From a checkpoint of a small transformer trained on Wikipedia.
Size: 15 layers, 2 heads of 64 (1 for keys and values), MLP 512 squared ReLU.
Architecture: rotary positions, no biases in attention or MLP, untied embeddings.
Training: 114M tokens, 7364 steps.
Each number is 128 + 24 x the weight over its row's rms, rounded and kept within 0 to 255. Layers, rows and columns count from 0. Numbers have three digits each. The size before them is the row's rms in percent of the matrix's.

# down: layer 9 MLP down (transposed), 512x128, rms 0.195, rows 19-118, columns 64-127
# up: layer 9 MLP up, 512x128, rms 0.198, rows 20-119, columns 64-127
down19 092:123120113113174114108120125107128116101151125081122089173140081121120144111144150154137125122094148129183098128106127113150153134101105144076142136179099130142102118193114146149114117165126114
up20 099:108061136150101103136138145161098141110135126111139145103097145137079104146120147120095130144069126127150089167117148153120130112087119118170123090086139138123145098137125109114145115086115154
down20 103:181096133152122101146161122165128105121091152129156164149117118154115146129092121115125154115149120142098106098133118126129068065122120098114120095105136139152139127119120142139187113068127125
up21 095:098115157112118134170123131111123113132157074094091130101115146128149175123133117135105121114119147117132133105117114128086116106139105141133103129129123129140132120069130150116140160147122151
down21 088:105135079127167138128150147128147105119149127152150120121145198156131108114112131144112139132095096105148141158138167130146084143124122130149158162091141115161144106153095173116121135128115096
up22 097:097116144111147144113128126134075145111149104065135148152092127119127101122114143132152133144186156108100144144127070139113133135104123119156133083144136129152197108145138128181132135080116115
down22 095:159112088115095133111097130133140132145112094124080130109138141123137116130150164125104117100090121115110140137105139118120121097129132119130109125114120154124121122203167130150123125098129083
up23 086:134124132140131101135128151121139119127108127136136135125095150107139173130091145055141147128149157122110143143116126152075168132136134167113150135119130170127137126111104098151151133118127099
down23 091:121119096098107161101175141123160148140155120133120132099149149100095087125144101098118138096115146088153156097164150125169118129121109102121160128103110138128109165113143162125189094184115122
up24 094:143082098135126128114115135143163166096138106118160105125102113142141132109130125102172122150140123105113122146145094147149123092123118135138174120143149152095130124114160135149157185158128129
down24 097:126133166124112109093121163112111104096130114137125157085096121140136123155107152111117124108123159105134142106113157140131159142072125112142133135132147147127085072160118106148135106132125086
up25 093:099109181130120159178142127107139104125137115128119141120123090136132147150118180149118121138185144113068080159077176137187110144139094106152092110132152129143128080115140103175132137137098128
down25 097:127132135136134123137133085084174072120131173117120104157104093109161143111115128123150072115117090148161131126127164121151083140131107137086112096192148147123082123134140109136100081180141110
up26 097:123097132117122135122116161108111121136140135110136136164158145159131122088096152129122139105152121127117116191155117150119138106107147127114115102118146084124118072180124134096134169121115167
down26 102:093109134100122152120132144111083105092076096112067145162120120089132156069108121097143107135130157126112133109110128147068125103147150132105149100091109103128110090105119164124131140100127119
up27 115:115147162071103151125112146122123144105131153114154140136116148105158129122131091126129117136112172134133110117120113092145098137141082140140131122118107153158182106134160138106126128128113122
down27 115:104114150097140128159155120118106146107149106158138113152102129124130159121122161156112138095159133125101160120173171118093139136089129145165126134101158118136129102115110157094138092137113172
up28 101:118110136145102104154094116095164123150146102114061086112129136114133121083152147104093118147138113153095119182125115068148146111118136113160105136145106140167136108145151096132146134126146160
down28 105:115138116086092106124130101109169162124129108151140135150111116123110125133085117133131128178141082151104154171124174130114117088101105145120123105107114104113130119140118132108149109127193136
up29 092:135157115151156152152094144133160097136099122088124115195116151142147098102082113116115124160112132148167096104134147145108138147139137112165131095100109113113130163163153148116139107098135156
down29 095:153114132075078098140144105101146101112143147095091148132130123128138163107086131135151170121122115133101062121115115112108110141086165132150159147098111101137088123111138164135123130123175124
up30 095:151178092108121115144134113105098144114142113159114096117156147139116132141161167121140120133155091137128154133114148127157140082121114122139103135156091113137215123150135165132108117103120074
down30 089:091086145101159146116127133124119107096112121129131113110121142122117101123117074141118145117119131166132068129167116099165115167096137145108123087102134132153133126123149150155114128137148170
up31 114:138205143140088138144106090132139125133126133098139140122079140129054126108113105097100132132158194174152127138137126113114122070132091165125117102124116132111110129122149111144103106116142106
down31 117:109097134121111153122143104128117110117131168178175158103107090132142129146139179140177143143139155148127140171089134127118143091109157121142127116080119089144075147078129124133123131110142119
up32 115:134128118119162141141124145195117135105139077119131128158131143175163101167169156136165086146110131101117164090096114114133160137112107148151133141140113162122110114085149124161155123136123148
down32 095:124126124156127107129135107095127127120115169119153132096131166108142091147138171088125107115119132149242188140152125157122122120124143150116119100104156123112136147140111096086113150138155149
up33 097:169169115157143141108069090161124146132156113151138103152159130107137153102113134152130149135158150202167131142104095137117117142098162076208179133126122109102120127084123101134151110114102130
down33 105:109144115133096126116118121104118133136151123141166134119095108095116114096150135116155108124131143164104166115143138129118096149134125142121106126140151151111124148136141119139082164104070131
up34 102:115152105138128131145159106124109128082165065122165115145104119141161131115133156143073128101139088146164140117152134157125151113125139141151161161113109064132121136103122131143112137127106099
down34 107:157157139126105171099119146097152161116134127170142138134102117132107116155107096129171132135166156111109179063118103128121140110137140130119128165109097148109154143147086105136140120151140094
up35 090:143121086100086085143110113141123155107167143133203089122131128193142062104138140155126105132082099132156133121108141119139102169120112111176126100120109114113074115112134140130173131115141158
down35 090:100139145159132108100141105161131134123145149102107152164134096113080140123114079093123159139148147121145130137122094150101118107134154119143146154136086139083093156084097148110124118135104127
up36 034:134128091100106075144119130125110101110108123102148105117086126144136145120108135087110132127124159124087101108122115113135173109067127140126073106139072133127126156110168086179172126125132071
down36 033:102090155155168130130093119123126191158133095119129121099137139168089105107118147119132081118093117205122131130115130130114143101157105121138139138099136146111130149109131154155089134157135147
up37 096:137165114126125126109127112143127164112095101177155112131153093188167146104127124172133124133163108144147110113133093137129127148163113146124138100151122108088133071117142145150123126155123120
down37 101:127115108087153103128130100147125126143119142137104096099135097136168109127108106090107118172133131146158100156126134077124157108141130129099135122104136074132126131103140154157129069167113133
up38 089:131121119158157145143155107132118144116119141105136132164098186174158137154114156106127125158129147112134120118150099132140141140120098149156185104147081148141080158101157149099139127105102136
down38 088:129081092129130109127126123127085145168139122142135180113096147089140118087147152151125101109091147132189162096114162122109158134146124131128169104100113136092119119068105127102139121182154144
up39 108:109142128084120146081155133119109126143143146153098159101133119161121163150107092149116171150127106098127112133078131089153146120093134142084118130111113148080103121100171151121105137132185121
down39 114:140108084163106132107175169158117144123109123155120110123150133103105093112126136082180138148121156115097068102139123081120123111144126118101133158117134089143140119124107164114139159113108135
up40 086:151154137074105142116124098137177088114126156137102134098103138132130107074102151117182142113159170116107113112103100098153114161112112131119111109160125123099111092141183160111143108108143151
down40 088:145082107177179128113131151126154126129108157118145160150125133139121140182139128135127114158124091141134186115147096117147142090182142113124137164139123153142094107095099122147131190084121139
up41 094:109191129091153122110113122113145104158114063076131130128083126157109159144126157119151125122104176109113170179102090157107148137115138158138114125164113097129157145130162112143097148114117138
down41 099:138117165130107131146157135115081123108100160136111125110094146145103139109109125151127194171108147156149109158145118104101145162123109124148128136088134095147143136143124118145108111112111134
up42 101:118166161132154183133133112127084123127155139125156123125127120128088120092131144110111187116166122090144111125155083104124136139152159152111131121128083158104122084135122133123118148120120089
down42 098:107134126093124108131135171142079129130114102118122107079127130139149126151134152132169076118089172098100117107130094104127186099127151117106155079098128122115104101145154128134137101107106147
up43 097:100100141152130142123086102141091098104131168124140166164136152153105119118118094133106142122154131128123133129069121123098130108116128168144094129108108146117109111096148121110100133160083100
down43 100:122090113129132120105118124137102099101145114152133177085121134123108163161135109103116116071088169138154144081099145112122086150135149141103127105158129158059118083148204144149108149163104132
up44 102:112078116184113147112151123131149108148136153169117100148148068145143113164132099128136122138136146113120136127125139136100116110106129099150124112113131137128082121120135137120147157121129155
down44 095:120131104107114100140089117096119131161173112147127161130142096122178102110183147140144156125165123108141185133101137168106110158192140130155159117143084158139110127137111137152129105165118125
up45 098:151118144122080148150126135119149139171126134126115095105109108121080162117120108167122126132115119183129122114110125111108160161098120156146152114179122162110101157107168135169137150088114140
down45 097:113142127106131124107131120133117139118113148123133132122137107108162096098171117110169095140106151151127102119151149126108106112074139089099159103129155122128111148128128133103122066128166074
up46 103:141143135123159102103114173109144124116107123163118120125112096146146136134135095152107068129158107177108113118163103119155128107111123120171139127107094102129148090124130119098132147151151165
down46 110:089109114134120122096116105111148118134132148156146091088129123164131142120140136140119145118147109132132084122121104108110153104141135163111113155132151115151147118122119170114136137110118118
up47 103:115177125139121101111138163152125147148172148145145174138113151112135108142098057099142151129119147100098148151107144097166084114137124115161104139105105128119174110118081125105112127079172114
down47 098:157112139125139080136113104183135138125049129137144126145123131108125113152071134140183119052152148126149084143139114087100138130130140109132104106111160133107101125077155144121131106117128151
up48 096:130125130139130145126171111137115130130144139091130110155112128115112155124096117112131113111160160118070121145121106129120141087114077135085185114165120093148148144113110145127127102116133137
down48 093:118133109114139137107144133148129158148160095140082123146199143184148110130141159145131116131074163113122161121083145153096130131144155111150156175136132075089080115125105122111130111126128153
up49 105:157094105108154115126136129131122131153130105165170118091096096111135100143133146149127106141107105154123144161151116090155086126063133123159105142140132190121117147103117125135155147132148149
down49 100:152133128123113109175142101125130145185156099105105135154163091124116106075115132127132123127129145170143148129101151099086167133140159121161123102120122102156113126154135099101083113171141163
up50 097:145120130106114109096103114160109191090122160119157136093113141139117106143102125157175134109138078127069110099137129159135173157093125160155140125121102138148110140088121107164108139127093077
down50 095:099107096146143133149133103123147141116139078094099165077123096119145122117104136128171159108147133080176155088133130114091100137089113147135104148135129109116129138147110122136141116111143140
up51 106:127172153097089144079114100131167119131160112138158141146093103143119149134159126150148123117143101121095101130115088129162111135131111102146118127185126122099132128115148168139083120134104127
down51 104:133108089163154159116116121103103139085123169150159129122118144085112144133084091147123127142146143097136127124153150117114104121117111122089130105106110108172121080131096138134168156088114138
up52 104:130152097139188160146116204117094150126127096126112121123135132123152138128073120111106096141147153155128100120145099129158088145139139103148125109136108166126113159136145157147132182098104127
down52 106:117161132139132141111165110108119089114119133162127135119122125155144133123158103135145133061113160149155162146081133162130095140114116160060167136134141137103148113127115091094136153093140153
up53 105:186129110114089131101118127125124128133107099134109161171108119114157106146120143187135112119146106171104132115097111139095148134102095110155194128147065145118114114126101139152130114137121116
down53 099:110104094113099122069112133129119124094147145118112033136156112102142098156153097122133130117145147156143146133157134150135132147112144125102051105101136170113117122117121123113148148155133124
up54 110:133086152141079103095095150102149120085094104114114137146117117106142120120148146108098158106122138124127139124130105083110136120150085141138142140142091134064130165139151123145130138060148119
down54 110:126114165147117137151146107115136107078115154087108155182129062186116126171136145131112137135100118062125128126102106125129137101087134135136114110106132139137110107163145145178135133162124110
up55 090:144138147120167152147126145102178103128113074143129109113125104136127081148148106142125076138141084154132115160117099131134092104105122104147120121089121103116166053141126154170110127111123127
down55 090:145131103137142142130150143109111160131153104089108114123140115121138123115146088120162119147155185139180151116138132101182140159178121105105113117125154175090123110072094153126105096094104122
up56 102:138119063122146119180153159102139127115124144106174155121136118157151123138132153118157134165115096151120102119140148117138129121145105139123151112113119146112133138132139123113116121129102121
down56 105:097122132167139166150100063114118156166110133114121149106133152134137155093106120144131133171124153121159083095076099121149180127113133168124121127136161149090127116140126119131144088076115146
up57 087:125127117083107089101139147120105204097094112114088116121144124117117169109111148133113119153122129148131122132124162113110098122108128110202105124140152124113104130135131125127165110072099156
down57 087:150096121128149105102150143138106171084122132136114143094127103119114184093119119126122164148132125149121114123098141137115123109150138149144161105130155113164108143103080125098125060150128162
up58 110:132140151119176107165124160139152115156094139075099128139103116137148150166141100158080115138158161121088129135147111126139133102122106106122158113175122104122124132131166150143145115111100150
down58 104:124095089129144127100125090153143127146126075170118104136154155116131103138100111164122127143154105159158112096108132136148104142103128093079110130127129119113118136122092113142103088092153121
up59 086:115130095158156106101101103084111139173109133095065098113130128120103128100116178129133156109109052145176159146090142160128144109125161142111158150127115125131159137139127148139128149141110135
down59 091:120134139105106126117115120136177124110128165145161125120114076149107115128115139169144083111120147141201149093082123141152109127193128101133133106130158151115135119128131126131069107107133144
up60 091:136143097144118100150118163114120121113106122163110125160133118094137111114114142138076104135097064127115127071148120138143148110135175113171108147100118095162134124132143127146122104105087104
down60 093:092136134129105152115143096122093149154117106103092133080125149112127162106099092095172135151121132154107145097148117186151152143120139089163120113117130124175097125122141147138125095111159152
up61 035:123116109127102111123122117111154115126130133131153134112115121143131159113152136088157140164153157102097102109110119072158121134107127098152111101162079120132145133088107130116139160089123058
down61 034:116135165080146152101165104138122126151118151136154141097119137155183096115147149122130139124120137140128131160146156163118154090192134181094144122079165126116108141112152155145140122118116121
up62 111:136129112142106151181097115143172132056113095116114137094098143113168115126141157124149142161128180138108148111112147081112142087116142105121139159127123116079102143096115122161145155136129119
down62 111:155142109124194099144118107106117163140115154143142102152162149122095117150167145145083149145105150134142107153125158175137118126124142125130141135161115137121094132123142141142130149124150177
up63 100:147149149134088116112150140113096145148137129183117135132124138119120090115191177131168165138140102131104117129145053132145117129135086139124131123164115083142133127112175133146149136142100102
down63 088:099139070152112124087150138140137168112148154116148115145120059103133101154099136168142091130135131102114165158114113106141151105165136068108168129165152148112128121090145082145126139107144111
up64 106:139136140100178131161116117092101146111116158138184108153120125106113136136147128080141155158111190132120111162124154093146090156133143113128129154114144129161164080107174157133122167107101120
down64 107:134178126148131133070135119138108119140120122117141079103151133122147106137149087162096132133123126174145114131137142142116120128104124113093144128093152139086124105105158126136107119085128135
up65 042:145136104119141157154141124115163131110161086117156125120114114104113134091143137094152134134115143151115104150100172123125129113108153167169107121142075076138114111128155117150129160136139089
down65 035:104070110160147091094164141127127136135110143098120165149180129103124103136128106144118100159142148118094117141148126133112124115168181118118094142131166139143143090115155137124142144134126155
up66 101:078122118145113072067138107161126138122144107131108131097107123118120126117151125145149130156181107120101128178153151083115163170099142112144081128138105159140128092126133090176095150125115134
down66 097:149098140097092165122121148168069124110153116152132133089144153110106075165128091129170133113144159132149124074129108138160108109127134142122123144112125129138124099142137127129138183140109141
up67 100:129171116102096101120139142106140144111110103141137136130104141103106102135103048149136151108083152114093098122111077094121076120123124134151138119144122113135123101142153093118160137145076120
down67 094:172107120124105121140131137140143152118119146113150132193130116116133112149147113138116135130114099081137127172129142110134150114217108120154133154140148134088118127120143113158150119126132133
up68 105:144101064146136109165125092118084130128151124163133127162134136119097092071066058130132137114122108131119138117125125162157097123127118100156101134152138165129149095110147107117079124140109134
down68 106:138109149138134099098126128154139096150106113147117097138150110129124086124118054109150113127138105176162164152091130130153123122118167157098143136108169163099105095152082114137131127123142094
up69 111:154152115138149121139105100150130143153104106103141119132105127094062122157121127154164161156120126181130105145107129111134130140113151147150120130153087135066132131088123139111126111086105106
down69 118:150107146123094119131104165125158116138149072157127137152114127132156133111173109155147139113109133110095106088130114160120170089166105136151139138126123181148142138145112159144106130092130135
up70 096:155093124127131137136129123114066172117148123101109147105140143124103097136114140146124151084127121167116106109118114114132133127131157128162144138086132166131131092120140175142103139167112115
down70 096:140137143166140154073148108186143113095115087125122159135144140133127159130124090093100100082091113132139132151126134124166104142181130119114121140121153146131127094073158143176133113106115104
up71 099:106084121156139107167138144075154131098139170142156107110118136106117094089141108116121091106104132165149111153109112089141121124128122138098125119106127134139105095128124119159103092095089145
down71 107:119116098152119189117084103140121145108131144138154139127100066100142138140135166124137128146150154118123046143127122161100145133143112113141143127134134102152146129137116137146149105097089150
up72 089:118145132144092139122126118127117108149117115111106125183086137105116116090111124099128133143125073139206082103152133134129125110116135184148116169122099096156143132124138179154123157138114103
down72 095:116101152117093124083119126158129096155107160134088149136085139130160117126106119142122123131127137160112093119141185107137122141165129119146122107183173137126100136128111127137121150116149122
up73 094:082149113145152124149157155090126104130153147107095147150149146151105117118117155105144130115122153093129121160107096125158091139125134088155111119113142110110144152146119134129107094097114084
down73 091:099137117137117091116162154131148126136146146160141097132162107117148150135136089161180123137126139124138102125156090125100138098138098123137101089126144131156113124120135142095114120153088100
up74 093:153108131115116140113136109173083152131099104127148117159156153133094141130104161098158169157158145139113124129139099121116146102142159136107126119128153179140102123094160184089117144091125115
down74 092:086156122129148136114094137167126105151132130120129091097150131138125104132151160170140103172108114105150144133115165154111149109131114168113073107074145122112123108125145092113149134103089127
up75 117:147139118121120128136100115160089120154099107143139128141143151131096102102109123146118121152150173155115119150101096136113090110144154105145116145128097131108114171122145133131074107143136148
down75 111:154129128125124123163109105119059139139127145125142156104129148135127145120078113105109079121119107129101130124135134163153133111118158128144099104134121116086130128068193141163086168088105122
up76 115:165171078129155069096137138096119142140158146167117143107063107100070068120147133158111083166125126129125127124113169156112129130140124105149146150086114139111146135126107143121110147119097090
down76 109:078145088112128091090116146130156173169162136154125122130124145164157130090151133107149181134125120128161146140108100131133128132125148105108116167120112128123127094127160122139126164071161122
up77 099:069108089153146140117116203133144130093116132118160107132135105165137140136159151103164115111114162171102150114125154102126135145137155123114159173114131095137120141131141115157164122129138104
down77 100:107119132142084121085125183158119121096103145101163115142101104158163138128144167108145129131105134153104130120131128068070145165124113114109117147113132132134126104144122161120123138120127099
up78 109:127121121161138116150146130143125121111135101132123162141116113168133149080168121114071132162143131128126120135114159114137140124140146170117151131103168181133116161137152147146132122128155078
down78 103:121120122114137129135153107145155121121108129130117128149152076124125141182083147158125104114139174133116103081118118145118140075120122116121099095209137100137157104143119159120123120167124131
up79 108:123084177142127113096132117162146137142091141158114103122138122167148137170128093110136122097094128113120138099102155146166130106121121169157126129062131140162168116076110101115114151170144117
down79 105:123199163109116148156131161159116170098147114100131124138085128148119179154130131175119122121134147144136096107135114107143122117157161176143165092091143150117156129164118159102134114127104161
up80 104:158169121124100096146167138117156122146128165145103130136097127093098170145144125129131143141104136114123161150111128155098165124133148117137082115153094139135104128148130169110152104101110096
down80 104:115134131117129139144140194098118123117152181102090115120140098141126159099092138189098139133133093168157134118110135131060142088101117132099138108121085134168118124135148089154135160129122139
up81 102:121067122117108115130123144162098108165099121082156138113120127090143098112080093160130057102144110136131130135105153180130116127098141143121093106090137083113144144098132102157145123106094102
down81 097:162148136101097183149149106107124144150146080117099109101129119127145126122159092095118101130111109097089097135118113102149168133199117122105165111139178143156131110161150136158142168155152110
up82 093:125152162085114176145171157105114165092165111087128111148129142144131113122126142126151163158141098094132117118145116137157077151115147124150089135147091118103132113072139126158089145121142122
down82 093:153141118102117156114142110109133159101091124108146099150118170137096125118163095127104127118103131150133100105119145114098093131133137112105162098105124133118115160159092181093135157067132109
up83 093:105128135140104132120160110132141180101173137156129161121133165119124099135119147140197166170169148168151179141139112166093131113096117134136148101097107157168118133137114153112133139129123121
down83 089:110097138149151140092153126115121151138117153112137118101122144141120174126091130126096076142121144110101140170180136112135155085089101131132126119146146109146147063110162154100122118192108103
up84 113:131110070129146109129150123127175125112124103089105113141109094133124117140141127084118125149112102101119120164122126118115151097129115137144138142136126120112152134110173113142113091147122070
down84 119:133147094152133154146104144125135126111120142123156130120122111160119172109075146113100099120092128136129077152106134151131102119108152141133135154164137108110115106135126163129134158101160140
up85 095:168166117164150106159120173113121146156142115153136116159169131136143137123105116116070095144137112155132104104118156113158163080144162127117164131114091094151111111133116139125114154124161134
down85 095:169119136141130146137133153115149114164133095103164136162078119091160086126098144100145117128178152161116128108120132074182122142142141116116102101134164151143109075109101112127148111081153115
up86 103:133066143129117116148139123092102148143148121068089103118107115109124124092113129128113108154149157126104116089124143139136111144128087116181133100148129101162140114090140142121116120162156102
down86 098:117138130142121158168135113154127132141132159100100144136111140151171096153168124134135087143115085132114138138109123139157113111119195108121117152100137171137136187140101121165120089141160162
up87 099:145131098121096093118152119094081117185154123108107119121107145143112130099111133093094132104119128095139099107177138125155120081131078147175128136111134117152108124112123099163156135162175143
down87 103:120095140148098109092129122149161115122116123128142160150132162168113111114139124128133125116101082120081121136172158126141157114128127083140133103102163114153115156157146107133110118168117142
up88 104:114122143177139131098110119135114125125120141085141145151113156104128159141107138110147135185130140065121129147130128101182130126165131129148117085141161137065105111111138130105123153098149121
down88 103:168122131152142134128132145134139161153072127124115148131120164123130171121098122109102090148155143143114109124179131114181120086184109098121136151154161090107145148112180122100133129178129140
up89 100:093135132083111083153135125138155135098099107055116113136121120137132097108125083162102176169123084153122120127134141119156112156127161072113107110104077100126097117097124165138136137137108088
down89 102:095133099141158099109122160120178106113130167128196114139129168108123130104112100139140143090112161145162112155089125119126098104138144141164081145115106102104137131149083145145137111107141132
up90 094:129137125117116158154105129145098140139133150153145095101166165151130127136106131123092113092113090122135168185109131127179093119146152128181100114108121159098124120152145152133120118134132126
down90 093:133089146135090116123131136121118153139103102106121121113116112128133143198128121126152136114131132122072125154098123109124121098096155104141102120092128087171148156147086164121119137139138123
up91 104:129104128112146089156138118152135122130138082114119102159121146104094139137176139124116108127108139096138145171098125157133103078133150143094136178114125098112147115164127096133150144139128103
down91 106:101091140127119124122124131093111117141134177147172151111171152122172084144095148128139123103112111140067063091129140122115151128110147137134151156132115089135118108127090119132096138124152112
up92 103:147179150137116182140141133131128149167085101105165117099135126119148100135110142127137145148107110099093149100138089135143174116124099136100123111092124128123094146116113177113094139167113108
down92 099:125103089129112136162129116134148117115103086114135074112178152144105155102135156160131105132116135128070101109101131124089121104192168143102143115110142107162097118129139190156102114105102098
up93 115:090124126135139150154106136160122114125138104131136122122103122130143171137114111117090132154095174098146141144129132128139139095139140135126138124145108161143128091110157111114147126116174086
down93 114:092110128134101134168133102163125142145130123072118145146146123123166116107120188165113129139118124130169069168100130107151158119138119151157152203170180117132137111128096140133117187137128152
up94 116:153137115142140116118184127154097152151147103112098159128115154096086115138123127127119151130103110144130155116125087109113156108136139129093144097118139123103060089165147160133132150084170102
down94 117:157147109120078121136138126123134106154134135120112126154142107165072131126156065098116129146138139164143117135116147137142094102089083116139127181115134108121124120104132110153121142099095140
up95 089:090125120137144122109098077113112133144117136132110121106147142162129122124124155109137124088110126104125107117143119108135100141141147141145068071111135114142153083135151134098155116153116144
down95 094:129104099119109137140143080138125134117141122152117125131094133141143097071155150089136107139119167178134130119122123123144119120129157138164081137100183149111139120158130171107139094137130153
up96 088:115157131120111140159110136141119128151099103115104157128093167153135148113124094177091151131147158154168146146134135112125143105101169144158094124128152156142089116115151117071131131132110133
down96 089:168105127121104167146138121124078123117144154121161134160180109139066114137131129121117121144071118165124140184112103120134105123172150133125134139138140164123129093124114118142104157082140139
up97 095:113081136100133138148143137123123091132143071112115157119130134080162106111098081101123117111115123089127145132098154101114105106140154109157093113161160165135111145155140121163173149095096129
down97 100:107133123087122109123171110147107123138117148118120096112086105051167130121069145157119125146090145158130170140100151095148120085124127130130134154142170095157128121147078126140168102137131081
up98 103:147112118127159121155111124194103163107133134126090104090130115117197105102143150104136124164088130146114142158132150164148135152130129111152126118134153112129180093162073105130125112142120158
down98 100:092123105107103126149150141106149135168118144117099193146156135110130087191106143125140140121138162128130113122128125127098116098114131146127096152105177118095121122116133168106200118212123133
up99 106:086128160102082144149158139113136108134132166134117129097097165105119143130104119140123123136145147138118135097074118117151165127134139140097084140150118122133142133094162150146105113180128137
down99 106:121148132105102166120142152133086147134108120144127126135126123162103098106143156133160128115123076124091070115119118175110128106136115126139110093104144122136139121144109116083090162070123152
up100 097:148132139119141152119137160137114080094150114133146141116114140124138130083111180174124126201139149090145101121102070140164107130106107144131118091151150136160134118108163123129135084159148117
down100 096:093146109133131146141155133117132112167143141138135131135122156106104161149151118138092168097153134149107109150130157148137135141139133128132134124087162102133113200148161082122162103161109128
up101 106:126138108118080124135148149101129117090150123126128118156164113097160130118163118110164144149131132153099105169132146145193143092138144126124117136136143124112145099093123153149097140157179139
down101 105:131143145085128140121121127130139101141173140079172145141107150064131134160145136131134127117110119117135131138097099170152100093138122086068152128156160146102087177153128117138138117156151140
up102 103:123145112118118129130145099110079091131126123112130124197142140137133073141106186137102162114134134114152133133112154091158136108169151129127142158167156111125130142135139118128123133099083108
down102 100:144114176109142112147103170097101143118171117116119127110160157147181114138127139118127107141107130096130093138139163170151097141123111117169172113125122189080144175164143131120167121106112128
up103 100:121147134070145157116115122106140135108134146151116125097121175129125092135135089175125148149078111111115137167123127165118114162125103162158120115138111108139132088138135151133169119133164139
down103 097:116119126114104124119162138071120116108102150145104144104151104141157135071148150103127137117095149101175126179133121153123134076116110116113148104193161106107095114107102133144090148129113126
up104 106:128117142121113149121154142077077133130127172103124101090100149136128136160109149136094169121114125123127121108149151120112141157128158121126140137163135128173145151101124135182112089117158134
down104 112:140164074118140144151155136143154144141143107139189174085119121117118100173098153131139154146147117130095084110120117136098159130119117129102119194119130112148119137140146115114128131096147143
up105 109:122157135149099099126134122078143115103138156134140151103099111142165115152125124145131108126102107131125130141097134118154103101121168122154137110116143143138154096117166084151131159155131168
down105 101:130118142097060138150095085137099119114130154081132120120097124142129145150101144120131107121173138134118062097157149120107124114148139138148117118100119152116102090147114150104087130103144100
up106 105:132083118096087181138156108182095102129108110116136110150108162110132140118111124162144089127105087106125123187122099133156174137113142114123110119111137125119106157118182126119129120099142137
down106 115:107162120146088128138128155129152117150124143117136153094081151113146106083093113128118158128079123191144113124125115106159124149117111123147103095148094097120120133126121143173095121115127073
up107 093:129151073134103135109141135097125123105154153104128114109136127132131140117106121142121101118098096105126136119120118146152115122087124140155116154114150082141131122105158160103118175120116116
down107 093:157140135167105162125159140143122146127138128093103127098117126124081130116131130122091145122084110135136131125106138175121121136125127117169181155111103117125110137165129149094117127152150115
up108 097:064127124109112118138078118110135126143121155094109088163149142171122148129108140112141125104152097147155158103153175132107141119117146137137138105132126102109135125130160171134120132070102096
down108 096:118144134130138161173125116088162138173173135123145086165138120150109115144143096118099126157182095123112124167113122135127148113150090087163082168082116135142157113119132124123119151114117155
up109 088:107122140148169162149151112133120106114133137118113112138137132140101124145085125138125142114121135109134150120165145115144151152086135185134164080108114132102137102145108128148127154122143123
down109 095:109122139117142090088139163096141150129135136174090191106138151121103137130110108112138117153138122133091173129129161132094129090130165123160164078056102106127114130132136155118115138146119124
up110 104:171142152140095131146123120125117107161125146120119152096099134091144086130126139141132122137175106124155112129121104066140125113147129127167129154139100130129153110121104154167128134100085115
down110 106:139123164158117121173117132149153146145139131117100096113108109130146105128138155111107155158103117095080130126095104136131107108145075109139162104154145103088120160094177152117111111135130100
up111 092:136104167078184169139129129152099182099145104120139164093136122126141098114114146108181123149117118097122165137106116121085106151117155171118142094134135152155113124141144102131164139085141132
down111 094:106154118090104087104179068107119121122117085134083162115118140123100107136144117116126107144167157123106109123084157136163166134186120122159141151123107114109130113124148126113119168108135115
up112 089:110090136110109130110133156102137138108131124109122134109163160140146127110123154152134139128177145132183164134098141107118120114106142140136117128141120121078151159122114134166150099082139123
down112 087:091144173155089130127155147160133142126123120103117163163132177093069144148092119090148145122118157102181177108150136159123124119142136111135127143116127141113070101163122138114096126160143112
up113 101:176077131132100083153159155110131139176096132128135109128134108143100134112125129125154124119158150196130102118104104096119116168138118137152093113116092152096136144147164129153134121115132121
down113 108:151109120150115088176149150151127128149137120121103121144144118135150173126151134120139146196138116104140091138145146095132127106103151157109153116140127119070096161153123141103073079133176162
up114 091:152158139127115096144146161140158116120114141116183145145099123134088151094139149107109133091135114090094120131144151134135128136101160170092087152098156117107130140136129151108116134173139122
down114 093:131134171167134143109119146136073119136137155153141094125134141170110117159081121093092099146126118126117114116104143145121145141100099156149110157130135122186131072140134187107137107094095124
up115 114:154159089123145101142134152146102125144124131163167123123130150135119110105113087112147158105210147114138160151134109135159150134159156155153147147114132086123167101113106119126151115121160105
down115 110:155127134110135129109125138106125099153117179116173103149144126138109135132093128137135150122099138127125057096112091109159132112138183095102140155092107144113147141136152104173137114142156105
up116 104:143115114103155118124171116172128181116144112127146160132115142096110090116127118133142157153171177155125098096110124182167150125134107156121131097151127095153123138095142133111145146142153117
down116 108:164150135123137101107134103108170128109145152127108101131156112120167138134116162138134098161125111161144102143092138131097119096133150103140170156129199118131096135165114124111110183163139097
up117 094:105131096165137132121114134100130119127125128141140113158142128190104131137139137076110120174090184127153137152080168132146146151119123151139145131102095142111111137135082102102152100113138155
down117 099:120135141118122090106150115151146187135146141168136183149128117124163146115112152168147093161099126135176151158083109088144154146096144104121118137138121180106143125146108128117138126147141134
up118 107:132140161136093185150131087123118108155154130132123128143151121109088174108079145114133115106131113111107114092120105119097087119151106127114103164120111161121128093097151093092099142128130109
down118 112:119103080118134125069138173135130112199136113133130122136113110114102095155115108156125103163103110121160182131156115107116133152119163142129117160130137170123128151126064100111153121116162069
up119 102:143159105135163121113160140090146142177095139112108127141151144133148106163103146103140096133133126141092095144110088177104167150106144170127125132141124126126110071148151164141103151153163148